Weights of a small transformer language model.
Size: 19 layers, width 256, vocabulary 5777, 10.2M parameters.
Training: a variant of SOAP for these matrices, 229M tokens, 3560 steps.
Each number is 128 + 24 x the weight over its row's rms, rounded and kept within 0 to 255. Layers, rows and columns count from 0. The size above them is the row's rms in percent of the matrix's.

# layer 9 attention key, 256x256, rms 0.125, rows 232-255, columns 192-255
size [103  92 104  96 104 108 101 102 103  81 105 102  91 104  94 100 102 104  85  98  93 103  96 108]
[[ 98 119 117  79 102 112 143 151 104  82 121 102 117 147 121 147 136  80 134 118 163 154 150 158 147 104 129 124 131 121 117 161 142  99 136 124 134 164 131 100  85 163 117 163  91 133 124 119 129 144 151 128 133 123 145 155 145 127  78 104 127 124 138 159]
 [132 155 119  91 126 131 151 113 116 158 128 138 156 119 104 132 113 125 198 123 105 154  97 172 127 162 116 110 122 138 105 137  77 113  93 113 105 125 119  86 116 159 103 154 165 113 153 133 112 106 157 110 110 128 119 132  98  88 141 121  72 109 140 106]
 [144 131 136 139 149 153 167 128 129 131  86 147 108 128 121 133 120 123 143 143 143 102  91 128  99  89 141 135 102 151 109 134 149 122  90  90 118 102 140 102 126 104 107 117 104 154 156 128 135  86 138 119 157 109 158 154 169 142 132 127 140 133 119 127]
 [ 88 108 128 111 124 135 155 103 139 127  99 114 117 122 121 120 179 132 154 145  55 106 137 150 133 146 116 139 174 143 156 154 162 122 128  97 120 108 114 127 103 109 115 160  86 159 103 128 101 116 130 124 148  96 153 129 145 135 116 156  91 159 112 118]
 [123 165  87 102 122 131 135  95 100 160 145 168 151 165 107 139 174 142 121 106  91 131 106 129 145 140 120  98 165 102 123 137 133  96 167 165 124 111 136  62 116 116 107 118  95 146  99 168  85 192 117 158 108 106 135 115 140 112 132 115 116 133 157 123]
 [ 83 165 126  99 133 133 115 113 103 165 117 153 153 121 134 141 146 121  97  97  88 125  90 104 111  86 150 114 152  95 139 161 139 170 132 125 125 148 133  89 136 135 137 103 180 132 144  94 132 149 181 187 166 121 154 110 146 104 134 167 115 155 170 151]
 [158 157 146  82 151 151 152  98 101 134  85 140 153 109 151 153 133 147 153 116  44 159 127 132 139 125 102 158 108  85 114  96 111 134 109 117  87 134 103 161  86 151 124 130 131 125 140 112 153 139 165 143 139 110 140 145 156 130 132 149 115 138 102  87]
 [ 92 128 135  83 165 123  85 136 147  98 125  97 133 124 148 123 152 103 108 109 179  99 105 145 161  81 179 146 123 124 101 142 172  82 137  88 147 144 145  92 135 142 122 140 156 156 117 139 113 158 102 150 150 105 179 112 171 111 149 114 120 140 134 171]
 [120 115 123 120 123 108 124  96 111 131 136 162 115 145  95  97 167 170 128 124 161 144  94 125  97 110 129 115 121 138 107 114 114 138 110 150 158 122 140 121 126 129 121 112 185 180 135  98 156 154 181 176 170 145 169 146 112 108 139 135 124 160 108 125]
 [152 135 105 105 108 125 165 133 121  89 153 152 145 180 104 135  79 107 120 135 147 142 108  97 155 151 113 113 114 131 108 140  94 145 115 104 101  84 131 138 116 132 142 118 125  91 132 101 158 172 103 110  96 149 159 106 115  97 170  87 169  86 108 151]
 [ 92  59 123 113 138  96 112 145 124 152 124 115 114  94 118 139 122 138 137 131 115 140 131 154  64 104 156 126  89 173 165 118 125 117 126 128 117 146 149 123 128 132 128 143 139 128 165 138 170 105 121 136 117 162 103 152 142 147 120 142 175  72 123 165]
 [140 177 162 131 151 105 137 118 128 169  71 160 167 113 125 141 135 145 158 122  94 154  91  54 150  99 118 126 133 159 117 141 162 103 126 166 139 112 134  87 103 125 120 129 132 128 127 150 119 150 153 131 147 141 161 116 132 155  92 112 104 136 151 144]
 [169 100 104 113 157 179 134  99 123 137 103 134 141 120  97 138 108 120 138 151 104 113 124  99  99 114 130 141 111  92 104  89 113 158 122  99 122  95 138 129  69 149 157 141 135  93  93  69 111 119  72 101 133 165 153  99 134 105 140 126 148 120 162  85]
 [105 137 128 130 134 146  97 107  92 133 117 156 121 135 142 171 124 121 129 111 104 140 109 139 114 120 118 111  90 114 145 113 168  88 125 156 109 140 131 108 124 151 103 128 112 117 152 139 134 109 140 154 134  82 121 139 192 122 120 150 125 138 114 165]
 [116 114 116 162 153 143 125 146 157  90  99 141 101 149  90 162 110 117 135 117 112 139 149 147 129 149 136 148 123 135 118 162 149 159  94 151 119  73 135 176 147 123 146 160 101 134 129 131 103  90  73 114 114 118 122 119 128 144 148 144 105 164 132  76]
 [147 182 117 115 105 119 129 134 110 130 145 138 113 143 157 142 106 183 143 138 142  93 144 146 136  96  81 170 112  86 114 105 108 129 128 134 162  99 151 132 203  85 155  93  81 173 153  59 136 119 111  89 130 146 130 122 133  96 104 112 158 116 155 140]
 [ 98 135 153 112 183 140 162 132 129 104 106 117 118 111  99 139  97  81 157 162 106 142 167  92 117 139  85  88 132 106 125 153 116 160 150  96 124 117 130 137  96 107 138 109  39 122 114  98  81 159  23 109 114 131 137 134 122  99  91 161 128 140 137 121]
 [145 130 154  75 115 151  93 127 150  93 137 130 129 117 183 152 125 159  90 128 164 125  86  92 150  96 157 129 123 113 141 109 157  94 106 127 102 135 110 104 144 127 124 135 141 155 138 114 139 155 173 171 114 123 155 133 146 128 123 141 138 116 133 159]
 [143 101 151 117 147 103 112 135 116 127 133 107 118  88 140 102 156  81  96 125 183 127 122 147 125  81 139 110 115  97 141  86 126 139  98 110 121 159 109 130 134 144 131 116 153 106 146 129 159 151 138 132 105 137 121 130 145 108 109 109 172 180 155 114]
 [145 128 170 167 105 130 103 128 110  84 164 126 126 132 150 133 146 169 155 150 134 130  98 136 121 112 120 122 130 121 118 127 102 130 169 148 165 133 126 127  90 117 158 102 174 154 162 157 166  75 158 102 174 168 156 133 134 120 155 128 148 123 148  94]
 [ 87 129 161 137 118 102 136 125 123 179 105 131 147 105 132 149 131 111 114  98 149 201 170 146 121 139 116 102 107 133 121 103 102 113 151  94 144 139 118 153 103 140 105 135 171  87 119  75 114 111 132 157 154 134 156 112 144 130 131 112 136 135 142 190]
 [151 108 139 173 159 128 120 123 132 104 114 119 121 140 101 102 100 144 122 164 117 109 144 137 110 123  73 113 156 130  87 157 139 130 121  84 219  91 133 147 110 131 115 168 153 135 141 117 150 151 122 130 167 129 167 129  66  98 126 110 118  92  75  86]
 [148 114 185 131 138 147 163 125 162 104 148  77 116 102 110 141 124  81 104 123 191 118 113 163 126 153 124 113 167 156 137 126 115 107 167 101 165  85 110 135 113 133 137 115 170 116 106 117 120 114  89 120 135 127 113 140 110 129 121 153 117 151 104 144]
 [176 167  86 160 101 165 134 118 106 112 147 139 116 151 156 157 137 138 113  99 125  84  96 131 112 124 166 154 125 117 137 181 145 135 125 130 121 117 120 110 151 135 124 113 111 131 151 146 139 121 138  85 122 192 106 127 146 123 129  62 143  95 167 142]]
# layer 9 attention query, 256x256, rms 0.125, rows 233-255, columns 192-255
size [ 92 102  94  97 103  97 108 103  79 100 101 100 100 105 103  96 104  85  98  93 107  92 106]
[[131 118 117 104 112 134 147 156 134  88 139 165 124 125 147 110 123 124 103 141 133 145 120 161 107  48 128 146 163 147 143 129 138 159 146 116 122 129 134 145 100  84 167  89  92  79 176 103 145 108 113 126 133  89 122 141 126 119 100 120 149 107 149 120]
 [155 158 138 127 150 156 110 131  99 134 149 103  98 136 120 119 105 137 104 106 131 166  82 122 122 150 129 152 154 124 127 149  98 144 191 146 151 159 131 113 129 106 128 155 151  85 144 107 155 121 114 116 143 124 130  83 165  90 144 108 111 160 112 114]
 [ 83 107 135 125 137 137 164 156 165 199 165 126 149 160 174 105 126 121  89 129 129 157 151 109 166 123 132 142 133 135 115 168 112 113 135 143 115 104 117 125 181  94 136 118 148  92 108  81 140 161 166 122 113 158 146 154 167 135 157 140 105 108  70 145]
 [ 98 136 150 134 150 107 136 130 151  86 112 149 108 149 163  83 117 100  93 131 127 127 128 137 105 128 175 105 116 162 135 150 130 130 111 106 111 155 121 118 147 132 139 122 101 122 129  95 133 141 128 112  97 144 117 152 153 147 128 124 164 106 132 150]
 [ 57 131 112 139 108 104 139 113 122 140 140 125 139 122 131 130  90 160  92 120 135 108 130 120  84 108  90 127 105 135 157 144 125  89 137 148 137 175 134 142 132 164 118  87 133 126 116 139  92  90 153 124 141 170 138 134 127 160 161 178 120 122 119 165]
 [106 137 168 135  91 144 140 115 122 140 122 147 126 161 122 121 162 169 107  77 148 122 134  89 101 166 184 114 123 111 161 147  95 104 152 146 107 114 108 102 138 119 157 127 143 107  71 128 125 108 157 161 136 118 103 104 128 121 116 141 106 166 119 122]
 [111 125 103 111  93 123 159  93 111 112 119 119 130 131 117 130 143 135 139 142  90 132 103 123 137 122 103 132 125 131 129 131 114 122  89 187 171 125 138 143 143  93 192 116 138 112 125  87 147 117 100  66 144 142  97 124 150 102 124 124 114 161 159 131]
 [163 110 119 116 122 144 134  91 127 129 139 112 122 126 167 126 120 140 140 114 156 121 133 110 116 139 140 167 205 134  85 131 127  90 160 145 128 137 153 139 107 127 105 142 138 122  88 135  94 115 139  96 117 159 113 195 113 137 125 117 108 122 194 115]
 [170 147 131 119 142 127 164 106 146  91 135 146 154  86 139 148 144 166 135 109 107 142 113 132 112 160 114 109 174  96 101 156 133 118 148 123 160 153 158 169 125 121 150 137  97 121 147 114 111  98  82 140 151 107  78 115  95 134 139 132 126  69 125  95]
 [ 89 148 140  95 110 135 147 126 127 125 120 116  50 114 119 113 132 136 123 139 122 112 161  84 153  94 103 126 143 128 130 114 120 131 117 104 129 162 112 152 172 169  96 148 129 137 161  98  85 134 120 183 126 145 109 130 136 160 113 121 118 158 124 155]
 [137 155 126 151 118 126  99 182 113  78  97 150 131 120 118 154  78 143 131 145 123 133 116 110 124 110 131 152 148 125  93 151 113 144 147  89 162 134 123 124 143 129 121  73 162 140  83 123 114 114 168 149 140 115 119 120 125 106 139 164 125 148  93 137]
 [117 156 136  96 198 134 100 130 119 119 121 140 134 110 105 130 170 107 117 107  93 101 152 124 118  97  82 158 124 134 132 124 121 129 149 133 126 167 143 106 134 126  89 136 141 117 130 155 142 121 105 109 136  96 145 137 141 144 138 125 141 133 142  63]
 [112 143 165 120 161 138 159 159 104 150 130 100 139 134 136 143 153 128 123 124 123 119 127  86 120 136 147  79  79 139 173 122 120 141 140 118 126 126 134  92 166 120 129 120 138  92 114  85 132 141 143 162 109 194 116 114 130 104 163 127 135 108 105 182]
 [124 104 140 144 161 114 132 163 118 127 116 138 127 152 100 141  95 100 155 112 111 122 134 146 147 159  98  77 121 120 121 150 154 150 152 142 134 134 173  93 138 113 142 148 180 126 113 135 132 140 149  73 165 102 127 143 130  88 131 116 134 161 122  86]
 [112 100 121 105 107 126  84 116 132 114 125  79 124 105 162 103 125 130  80 114 131 122 122 135 123 120 108 158 153 105 128 138  99 171 125  93 137 148 121 133 158 126 107 149  96 180 124 161 108 109 132 111 164 152  99  97 147 147 109 139 110 109  96 130]
 [104 105 121 135 147 124 116  63 108 112 127 133 157 105 115 128 151 131 143 117 126 148 117 145 158 129  93 142 108 115 132 167  84 125 163 113  94  89 115 163 129  93 118 107 143 161 123 109 124 132 126 118 112 116 167 137 140 131 153 161 137 125 133  82]
 [128 148 110 116 116 101 207 105 121 128 116 140 132 148 135 152  99 111 109 125 165 145 130 109 139 133 114 119 154  93 129 107  85 125 121 114 131 119 102 128 122 145 141  99 133 140 124 103 157 127 134 120 136 161 161 155 130 122 123 122 139 149 153 147]
 [128 111 127 104 147 152 125 109 141 136 138 121  94  68 101 151 146 146 142 116 154 131 106 136 116 142  86 146 105 186 111  83 124  95 127 122 159  99 120 135 131 120 118 124  97 126 112 138 133 119 103  96 126 122 172 119 158 144 132 135 120 163 166 122]
 [143 130 155 109 132 155  79  98 134 140 141 124 133 140  65 159 153  95 153 129  45 137 133 153 124 107 135 129 145 152 153  96 139 128 114 162 113 123 132 146  94 109 121 143 165 120 112 155 130 146  72 175 113 138  84 148 101 105 136 110 113 128 105 116]
 [101 154 133 140 138 145 129  80 117 115 111 118 120  88 143 116 122 149 187 149 107 114 205 125 114 136 116 150  84 148 126  99 111  97 147 141 142 123 125 154 149 149 164 106 107 137  97 103  77 120 116 118 114 105 132  94 111  92 168 181 140 138 123 111]
 [142  71 151 124 153 119 136  94 129 152 159 110 138 135 133 109 120 115 120 105 151  83 138 186 123 103 149 118 138 143 130 111 141 111 126 105 125 152 138 115 122 104 128 129  94 119 135 162 101 121 128 140 116  81 110 150 149 102 129 148 131  75 135 103]
 [115 119  79 101 154 131 132  86 119 147 131 103 120 129 127 114 149 106 137 132 154 142 123 149 177 123  90 114 110 151  94 128 138 103 136 149 112 126 134 119 124 141 129 110  61 102 124 149 136 133 108 103 128 133 178 100 135 100 156 110 129 111 133 120]
 [154 145 157 110 144 139 103 134 112 129 149 154 134 156 155 129 126 111 127 141  62 102 137 121  96  84 137 164 126 160 105 127 148 164 148 128 135 157 148  82 126 138 146 160 169 135 134 121 123 153 134 109 172 147 105 139  85 132 115 116 165 146 106 108]]
# layer 9 attention value, 256x256, rms 0.158, rows 128-156, columns 192-255
size [ 93  94  93  89  89  95  93 102  93  94  95  95 102  94  94  95  92  90  91  99  90 103  87  89  88 100  99  95  94]
[[131  95 141 104 103 135 170 115 136 121 112 144 142 124 102 135 123 118 111 146 116 120  78 148 113 108  99 129 151 125 116 145 117 108 136  95  73 103 174 136 148 135 106 101 168 140 135 180  76 135 147 100 106 120 120 130 120 137 147 123 128 120 125 116]
 [129 127 173 133 127 105 105 129 130 120 100 162 132 152 147 136 167 151 143 133 177 142 130  99 107  81 121 111 125 109 157 139 119  70 132 139 144 121 126 147 109 150 143 133 122 130 139  89 101 129 185 137 127 133  93  81 178 143 119  81 142 148  85 129]
 [123 133 149  98 120 146 122 144 116 120 148  92 146 111 109 134 128 142 135 109 158 118 108  78  75 132 121 150 138  79 108 172 134  77 102 102 145 134 147  95  93  69 155 110  91 104  78 143 124 130 196 118  89 178  79 120 120  79 132 159 141 152 109 156]
 [143 163 161 150 119  94 108 176 113 102 120 103 110 174 151 126 135 110 143 147 125 136 129 131 134 141 111 119 114 133 111 167 169  84  95 150  76 134 142 122 117 138 155 129 113 142 134 107  93 135 152 120 123 119 159 176 156 137 138 144 125 138 152 146]
 [ 88 123 150 122 105 205  90  85 126 100 115 126 105 117 167 147 115 119 159 129 110 136 114 129 102 131 119 121 131 148 110  95 117 147 167  70 131 114 140 111 174 129  87 133 130 147 109 153 107  98 144 117  97 138 115  95 129 143 104 105 122 114 151  97]
 [152 101  92 166 129 133 100  85 142 156 137 108 156  97 131 171 149 129 117 122 127 153 162 128 161 129 119  81 154 168 113 129 102 134 114 107 119 158 129 102 110 133 152 155 139 149 140 146 103 110 150 101  75  86 124 198 133 110 113 125  92 153 103  86]
 [ 91 134 155 133 137 150 156 101 132 109 113 149 111 167 119 145 141 146 156 146 135 127  93 125  91 184 140 134 117 142 148 128 138 115  95 172 115 129 129 142 151  98 103 166 122 154 114 129 148 122 141 117 107 185 165 112  84 174 103 127 129 138 104 104]
 [118 159 107 108 131 111  86 137 134 113 159 122 101 121  84 137 111 160  75 154 153 130 155 100 137 105 157 154 128 115 111 148  95 142 121 135 136 119 152 118 133 115 158 123 114 130  79  86 171 136 114 142  86 132 134 124 145 116  95 101 126 103 167 117]
 [139 122 109 159  79 196  99 157 141 105 130 134 127 102 126 102 134 132 147 114 102 119 101  96 144 140  72 123  95 107 142 115 157 112 138 129 130 158  90 143 159 122 161 106 168  90 140 132 135 142 148 116 136 114 139 161 115 100 102 120 108 102  96 158]
 [149 156 122 144 121 121  74 127  88 138 123 120 151  89 103 141 174 112 150 138  87  97 120 119 150 119 141 122 138 189 164 119 136 134  92  96 105 128 155 151  96 124 124 180 124 124 134 124 115 124 115 152 107 143 103  96  93 105 122 182 133  99 120 149]
 [132 109 158  88 181  90  85 110 181 127 112 134 130 175 150 113 104 137 172 129 133 121  95 121 134  87 156 156 133 146 132 113  97 151 125 144 123 154 112 144 121  86 150  92 126 139 106 148 149 121 179 141 164 129  98 143 125 140 115 108 100  95 111 139]
 [165 118 161 108 116 128 151 134 122 111 149 141  97 167 132 106 135 156 146 102 153 106 150 121  91 140 114 133 159 104 108 109 117 134  96  84 131 110 134  71 152 106 122 107 150  96  74 135 139 131 138 183 158 156 116  97 173 152 127 101 104 139 135 119]
 [121 152 129 113 105 125 114 103  90 131 174  64 152 102  73 131 114 140 153 146 136  95 136 142 115 116 133 121 161 109 132 183 146 149 124 107  73 119 120 105 104 142 146 134 136  86 103  96 169 156  99 161 124 151 117 120 120 106 138 134 164 145 157 148]
 [144 106 122 138 130 153 136 152 126 123 102  92 109 147 120 171  97 127  88 127 161 112 143 108 120  94 153 205 135  70  87 151 105 130 126 146 129 122 147 141 131 107 161 141  84 137 143 112 159 117 134 108 129 103 134 119 170 127 147 128 151 166 145 116]
 [109 131 156  85 136 142 123 131  85 118 138 129 142 118 124 163 138  93 154 125 139  88 144 152 164 122 107 132 161  96 140 143 161  58 122 127 140 147 107 105  86 107 122 116 132 170 169 158 129 168 162 132  99 141 132  96 130 125 152 159 104 158 142 162]
 [129 146 177 142 127 142 109 133 135 139 133 164 112 138 142 172 116 117 172 135 108 149 140 128 112 109 138 127 135 144 106 151  96 121  72 138 144 130 158 106 131 147  79 111  95 144  66 129 127  98 163 126 147 161 139  97 166 150 107 145 150 142 153 102]
 [ 77 129 179 114 114 169 108 120 181 102 149 171  65 124  70 128  70 107 128 158 129 110 158 136 132 168 115 138 169 129 128 160 113  88  59 145 106 146 102 127 153 120 121 141 110 138 108 141 156 108 164 125 107 111  93 148 106 123 114 147 142 112 140  79]
 [ 86 124 154 124 146 119 148 120 133 108 140 138 104 107 116 116  84 132  87 109 124 128 166  88 109 109 123 128 128 114 140 164 139 123 112 119 120 121 131 156 130 141 144 144 121 137  77 147 109 146 107 103 165 142 118 133 157 173 169 157 117 113 135 150]
 [ 51 121 139 149 102 116 126  92 127 122 122 125  76 125 124 147  97 103 157 116  93 173 116 148 125  72 115 146 103 176 118 138 122 110 143 125 147 132 149 147  75 122 146 129 146 152  99 133 136 113 158 165 108  73 140 160 111 125 114 112 145 123 162 153]
 [125 144 119 110 151 120 140 141  79 143 102 132 132  76 160 126 137 108 127 135 140 143 116 121 141 126 123 145 148 134  98 103 161  97 158 127 133 105 103 158  90 161 159 150 165  83 123  75  89 120 133 119 106  82 128 118  93 154 110 140 103 155 148 116]
 [151 127 122 178 146 166 168 145 126 140 146 104 142 110 102 119 151 114 104 117  77 116 113 116 153 104 133 172 114 108 169  99 179 102 181 136 114 120 134  85 137 123 148 145 129 111 172 128 117 143 123 120 118 115 125 144 162  88 103 121 132 108 124 150]
 [109  82 135 141 149 133 181 129 116 123 130 158 115 127 102 106 110 118 115 134  87 112 119 119 165 116 119 152 125 149 148 138 100 148 112 157  76  73 143 147 136 140 109 155 114 116 127 134 125 135 141  86 115 130  93 165  94 112 128 148 138  64 119 115]
 [127 155 139 120 145  90 130  68 162 157 132 115 127 154 148 133 101 125 146 138 145 179 139 112 177 137 107 164 128 140 142  95 134 124 123 108 157 154 119  98 188 157 133 138 170 197 142 128 135 152 133 137 135 121 107 125  98 136 141  55 141 128 122 103]
 [151 108 109 152 148 132 134 108 118 147 127 145 110 150  98  95 143 127 134 131 105  98 160 140 155 154 159  92 124 100 136 135 153 115 151 102 131  72 142 115  84 109 121 129 149 152 146 158  83 123  87 158  77 135 136 131 141 118 136 154 120 102 122 168]
 [146 120 134 107 114 133  84 108 157 149  67 139 142 149 154 122 142  79 143 120 144 129 111 139 125 166  92 112 114 121 139 115 124 128 131  99 129 130 132 141 113 110 106 140 123 126  68 142 117 127 147  56 174 127 147 160 105 172 137 130 150 118 133 122]
 [121 151 139 120 104 107 163 136 149 121 106 107 125 124 117 113  75 150 124 146 118 138 149 165 133 127 119 135 148 121 138 118 119  88 121 106 149 151 106 124 127 118  99 107  59 156 135 155 117 145 117 168 141 162  76 125 145 133 127 124 120 129 177  90]
 [ 72 196 141 123 147 160 132 162 138 124 125 131 110 102 145 138 111 131 165 101  97 143 133 155 147 160 168 111  86 134 126 123 136  97 120 154 105 155 113 105 154 155 147 156  98 130  72 125 163 139 104 130 111 162 124 132 115 134 162 108 155 104 147 119]
 [102 189 162  91 121  94 124 149 142 121 102 135 132 132 146 118  96 105 140 112 114 116  90  96  77 130 109 160 125 138 155 117 105  95  80  99 138 134 104  84 176 113 136 166  76 133 110 108 117 135 196 142 116 133 105 168  81 154  93 144 113 126 115 157]
 [162 106 132 123 117 147 121 131 140 144 113 101 148 193 138 144 170 187 130 112  82 146 115 114 128 175 100 154 126 126 171 113 114 147 131 111 108  97 112 111 132 138  94 189 105 156 128 169 138 105 129 102 141 142 149 120 129 131 173 151 167 131  99 121]]
# layer 9 attention output (transposed), 256x256, rms 0.135, rows 128-156, columns 192-255
size [ 91  95  81  82  81  89  93  97  94  89  93  90  95  91  90  81  99  88  89  95  80 106  83  88  87  91  91  94  84]
[[107 131 137  98  99 134 133 141 167 108 152 173 134 143 135 136 169 123  85 126 130 115 166 163 128 107  86 112  74  91 166  96 118 120 144 140 125 157 101 114 135 137 130 105 158 121 118 108 145 149 135 191 123 160 157 122 112 141 118 129 118 124 124 128]
 [161 170 106 110 149 130 137 116 119 150 117 144 129 124 125 109  96 122 119 112 109 146 116 134 146 143 102 138 137 159 104 131 136 156 140 117 160 136 107 126 126 113 110  96 167  95 151 125 145  89  97 148 145 141 104 168 131 104 120 131 106  97 127 134]
 [115 102 126 148 119 103 114 124 121 170 160 105 125 148 159 155  91 100 124 161 112 177 167 127 108 140 170  94 121 141 158 138 123 146 128 182 157 101 106 103 133 166 119 140 166 152 105 127 140 167 135 142 142 139 121 145 150 145 131 124 110 155 134 137]
 [107 127 131 114 118 154 113 103  86 128 116 176 149 130 134 158 137 141 149 120 118 137 129 125 162 116 139  98  98 152 138 117 106 160 131 132 195 137 127 110 143 107 103  99 174 165 125 129 130 151 172 164 115 159  75 124 123 137 123 138  90 161 156 143]
 [167 118 119 148 161 109 103 144 120 134  98 115 115 145 115  90 155 147 134 153 108 160 132  85 114 136 130 144 132 106 132 146 137 103 126 176 160 124 178 115 124 189 116  99 133  91 110  83 133 100  88  86 159 121 162 145 134 149 123  94 144 154 148 128]
 [110  89 146 130 108 113 142 167 135 135 122 138 139 127 165 124 111 104 138 114 101 128 126 152  79 138 109 116 122 105 146 109  84 131 157 111 139 141 162 111 121 168 149 101 157 156 101 119 112 132 146 129 132 114 121 110  91 179 133  61 143 115 117  96]
 [141 162  92 131 100 118  86  93  87 131 165 154 168 158 150 107 126 119 107 120 114  94 133 107 153 115  98 104 113 127 127 107 124 142 117 139 128 137  95 100  98 133 151  88  86 103 165 151 157 131 144 151 153 137 121 134 152 140  73  98  89  72  97 111]
 [161 120 157 164 105 136 121 121 145 153 106 118 128 167 152 111 132 133 199 134 121 178 104 149  99 134 106  91 105 165 109 183 147 129  87 127 106  98  87 141 125 127 123 100 146 133 129  88 170 163 135  85 141 119 137 130 154 144 136 118 151 115  88 132]
 [119 121 175 150 119  90 122 155 145 143 141 137 116 119 115 149  82 125 159 144 151  78 134 115  98  91 139 167 150 135 107 152  79 120 154  80 102 110 152 132 136 105 157 140 119 136 128 175 164 146 110  97 113 105 135 114 129 157 163 160 140 138 144  87]
 [121 145 143 165 151 103 130 132 125 122 103 164 115 141  96 132  85 137 147 118 155 116 125 127 111 143 120 100 120 104 170 142 111 117 114 122 122 127 148 132 105 172 121  89 146 116 124 159 180 154 107 143 142 159 139 160 157 154 121 107 125 143  98 106]
 [129 142 120 137  97 133 109 105 114 110 157 130 170 163 114  71 123 140 133 147 157 109 100 165 175 127 117 143 141 154  94 122 187 122 116 142 133  98  88 137 106 117 108 110  83  90 102  93 128  65 149 121 113 132 112 113 113 183 164  96  79 145 136 185]
 [136 139  94 103 180 124  73 131 127 164 119 138 108 145 130 168 144 142 129 124 120 125 126 148 119 113 123 126 156 144  90 119 138 141 121 120 105 129 121 130 115 149 156 127 125 140 138 158 145 132 105  72  91  94 158 129 113  90 122 117 163 103 130 116]
 [119 146 113 159 164 166 126 147 135 103 135 139 142 138 139 146 124 164 153 182 105 119 118 124 152  75 134  98  98 126 136 115 155 101 111  98 140 151 127 121 162 111 137 106 118 111 128 127 177 104  80 104 123 142 158 133 160 186 124  97 117 145  83  92]
 [ 93 134 122  90 151  94 145 109 135 206 105 104 131 124 150 124 150 132 135 127 142 192 132 127 124 148 122 108 108 124 175 161 158 111 118 135 146 135 133 143 113 117 140 122 112 143 128 115  75 175 135 144  99 145 138 121 149 137 108 132  79 105 146 142]
 [144 104  93 138 115 107 140 131 177 152 125 119 137 159 167  75 130 110 147 161 135 137 162  97 124 158 118 143 128 127 109 183  98  99 111 168 181 143 165 116 127  98 101 114 126 159 133  96  96 146 134  95 109 132 112 119 148 158 110 156 145 126 155 118]
 [125 149 111 110 121 135 135 147 183 148  93 161  84 115 141 114 130 120 124 122 131 165 142 175 180 128 105 109 110 115 150 118 141 133 172 122 146 129  92 160 149 129 114 135 113 101 154 153 149 129 145  96 129 126 123 132 100 146 118 174 123 130  59 148]
 [ 72 134 101 155  94 125 133 153 132 127 124 167 161 112 119  93 123 166 148 107 105 174 129 116 104  76 100 134 109 128  73  85 157 156 163 153 150 160  75 119 135 121  88 121 112 111 146 149 147 208 132 100 118 125 172 111 173 108 104 135 176 102 147 113]
 [119 125 119  74 130 125 158 162 151 103 138 136 132 119  60 103 144 166 127 124  87  95 128 195 142 133 134 156  84 183 137 107 112 165 110 102 138 129  65 125 111 142 115 103 120 141 124 160 136 117 128 180  91 123 160 120 124 161 102 121 147 125 139 141]
 [109 152 127 127 135 147  85 113 149 124 166  93 173  92 132 119 150 132 103 117 112 106 135 130 139 129 113 122 125 104  78 129  88 137 135 139  94 129  80 140 153 184 153 123 103  90 138  90 130 130 109 131 133 190 133  91 132 152 119 182 116 135 146 131]
 [111 164 150 171 108 135 127 106 168  80 118 110 124 166  73 152 125 130  83 143  97 161 192 123  99 143 119 114 113 144 160 130 127 143 143 148 117 118 122 163 135 125 106 133 143 133 120 118 112 115 111 147 155 139 104 156 122 142 140 153 139 109 137 108]
 [112 123 159 136 140 125 151  97 133 135 149 180 122 111 119 143 153 117 149 106 121  88 174 147  87 133 105 115 112 101 117 110 111 119 123 105 144 113 143 127 126 159 153 107 113 113 105 150  64  98 111 151 141 139 156 171 133 100 148 139 142 148  82 127]
 [142 113 128 117 130  87 131 153 133 140 121 155 143 118 159 112 135 120 152 161 108 124 139 138 121 139  99 118 100 146 152 128 121 158 123 154 140 145 105 120 142 109 127 170  90 122 128 104 147 191 114 153 126 125 126 110 113 162 131 122 156 132 115 124]
 [148 162 148 140 132 116 188 119 174 123 125 147 170 126 188 170 114 168 131 132 124 139 103 126 129 135 140  95 149 122 104 113  98 146 118 103 119  68 137 121 114 101 102 149 153 157 105 128  89 126 138 113 127 152 148 121 158 124 143 127 132 126 129 147]
 [140 149  90 101 190  82 119 129 130 112 163 131 132 137 135 147 134 178 159 135 160 137 114 151 114 137 125 154 131  81 151 143  82 141 109 147 109 129 156 127 139 167 139 137 137  97  88 115 157 108 118 154 117 137 142 163 112 116 120 114 166 137 132  68]
 [100  93 123 135 104 166 121 151 127 141 130 142  94  77 130 120 115 154 123 141 153  97  98 141 120 106 103 123 114 159 107 136 138 151 129 130 132 155 108 127 113 100 129 127 150 144 117 146 128 142 156 149 106 151  74  85 112 145  91 143 112  99 105 127]
 [149 153 147 118 123 104 144 137 142  97  99 141 101 117 113 157 147 133 142 112 124 117 132 159  95 131 128 141  87 120  77 100 180 181 127 106  81 112 136 160 161 141 109 112 181  78 125 105 137 127 149 137 112  96 175 166 113 127 117 131 146 124 161 135]
 [140 121 103 110 138 106  98  97  81 146  88 163 153 117 109 111 121 116 145 169 104 125 127 130 122 135 109 101 103 119  73 147 118 140  99 118 140  85  91 117 105 117 130 139 117 141 106 108 140 104 138 104 130 128 151 146 123 145 130 122  98 149 120 136]
 [155 142 129 120 158 112 152 157 174 183 145 107 164 119 107  99 175 124 106 134 138 105 160  72 134 125 143 125 115 153 106 118 156 126 181 102 110 142 133 161 119 111 137 122 131 108 110 140 116 131 159 158 125 103 142 124 148  85 144 100 127  92 132 112]
 [125 128 118 163 131 108 142 147 147 108 107 172  83  88 163 126  71 125 144 173 121 140 152 146 110 140 134 112 115 139  97 155 119 107  76 100 155 132 145 140 172 125 138  79 111 149 169 115 124 136 154 128 129 176 146 150 112  90 153 110 105 106 154 145]]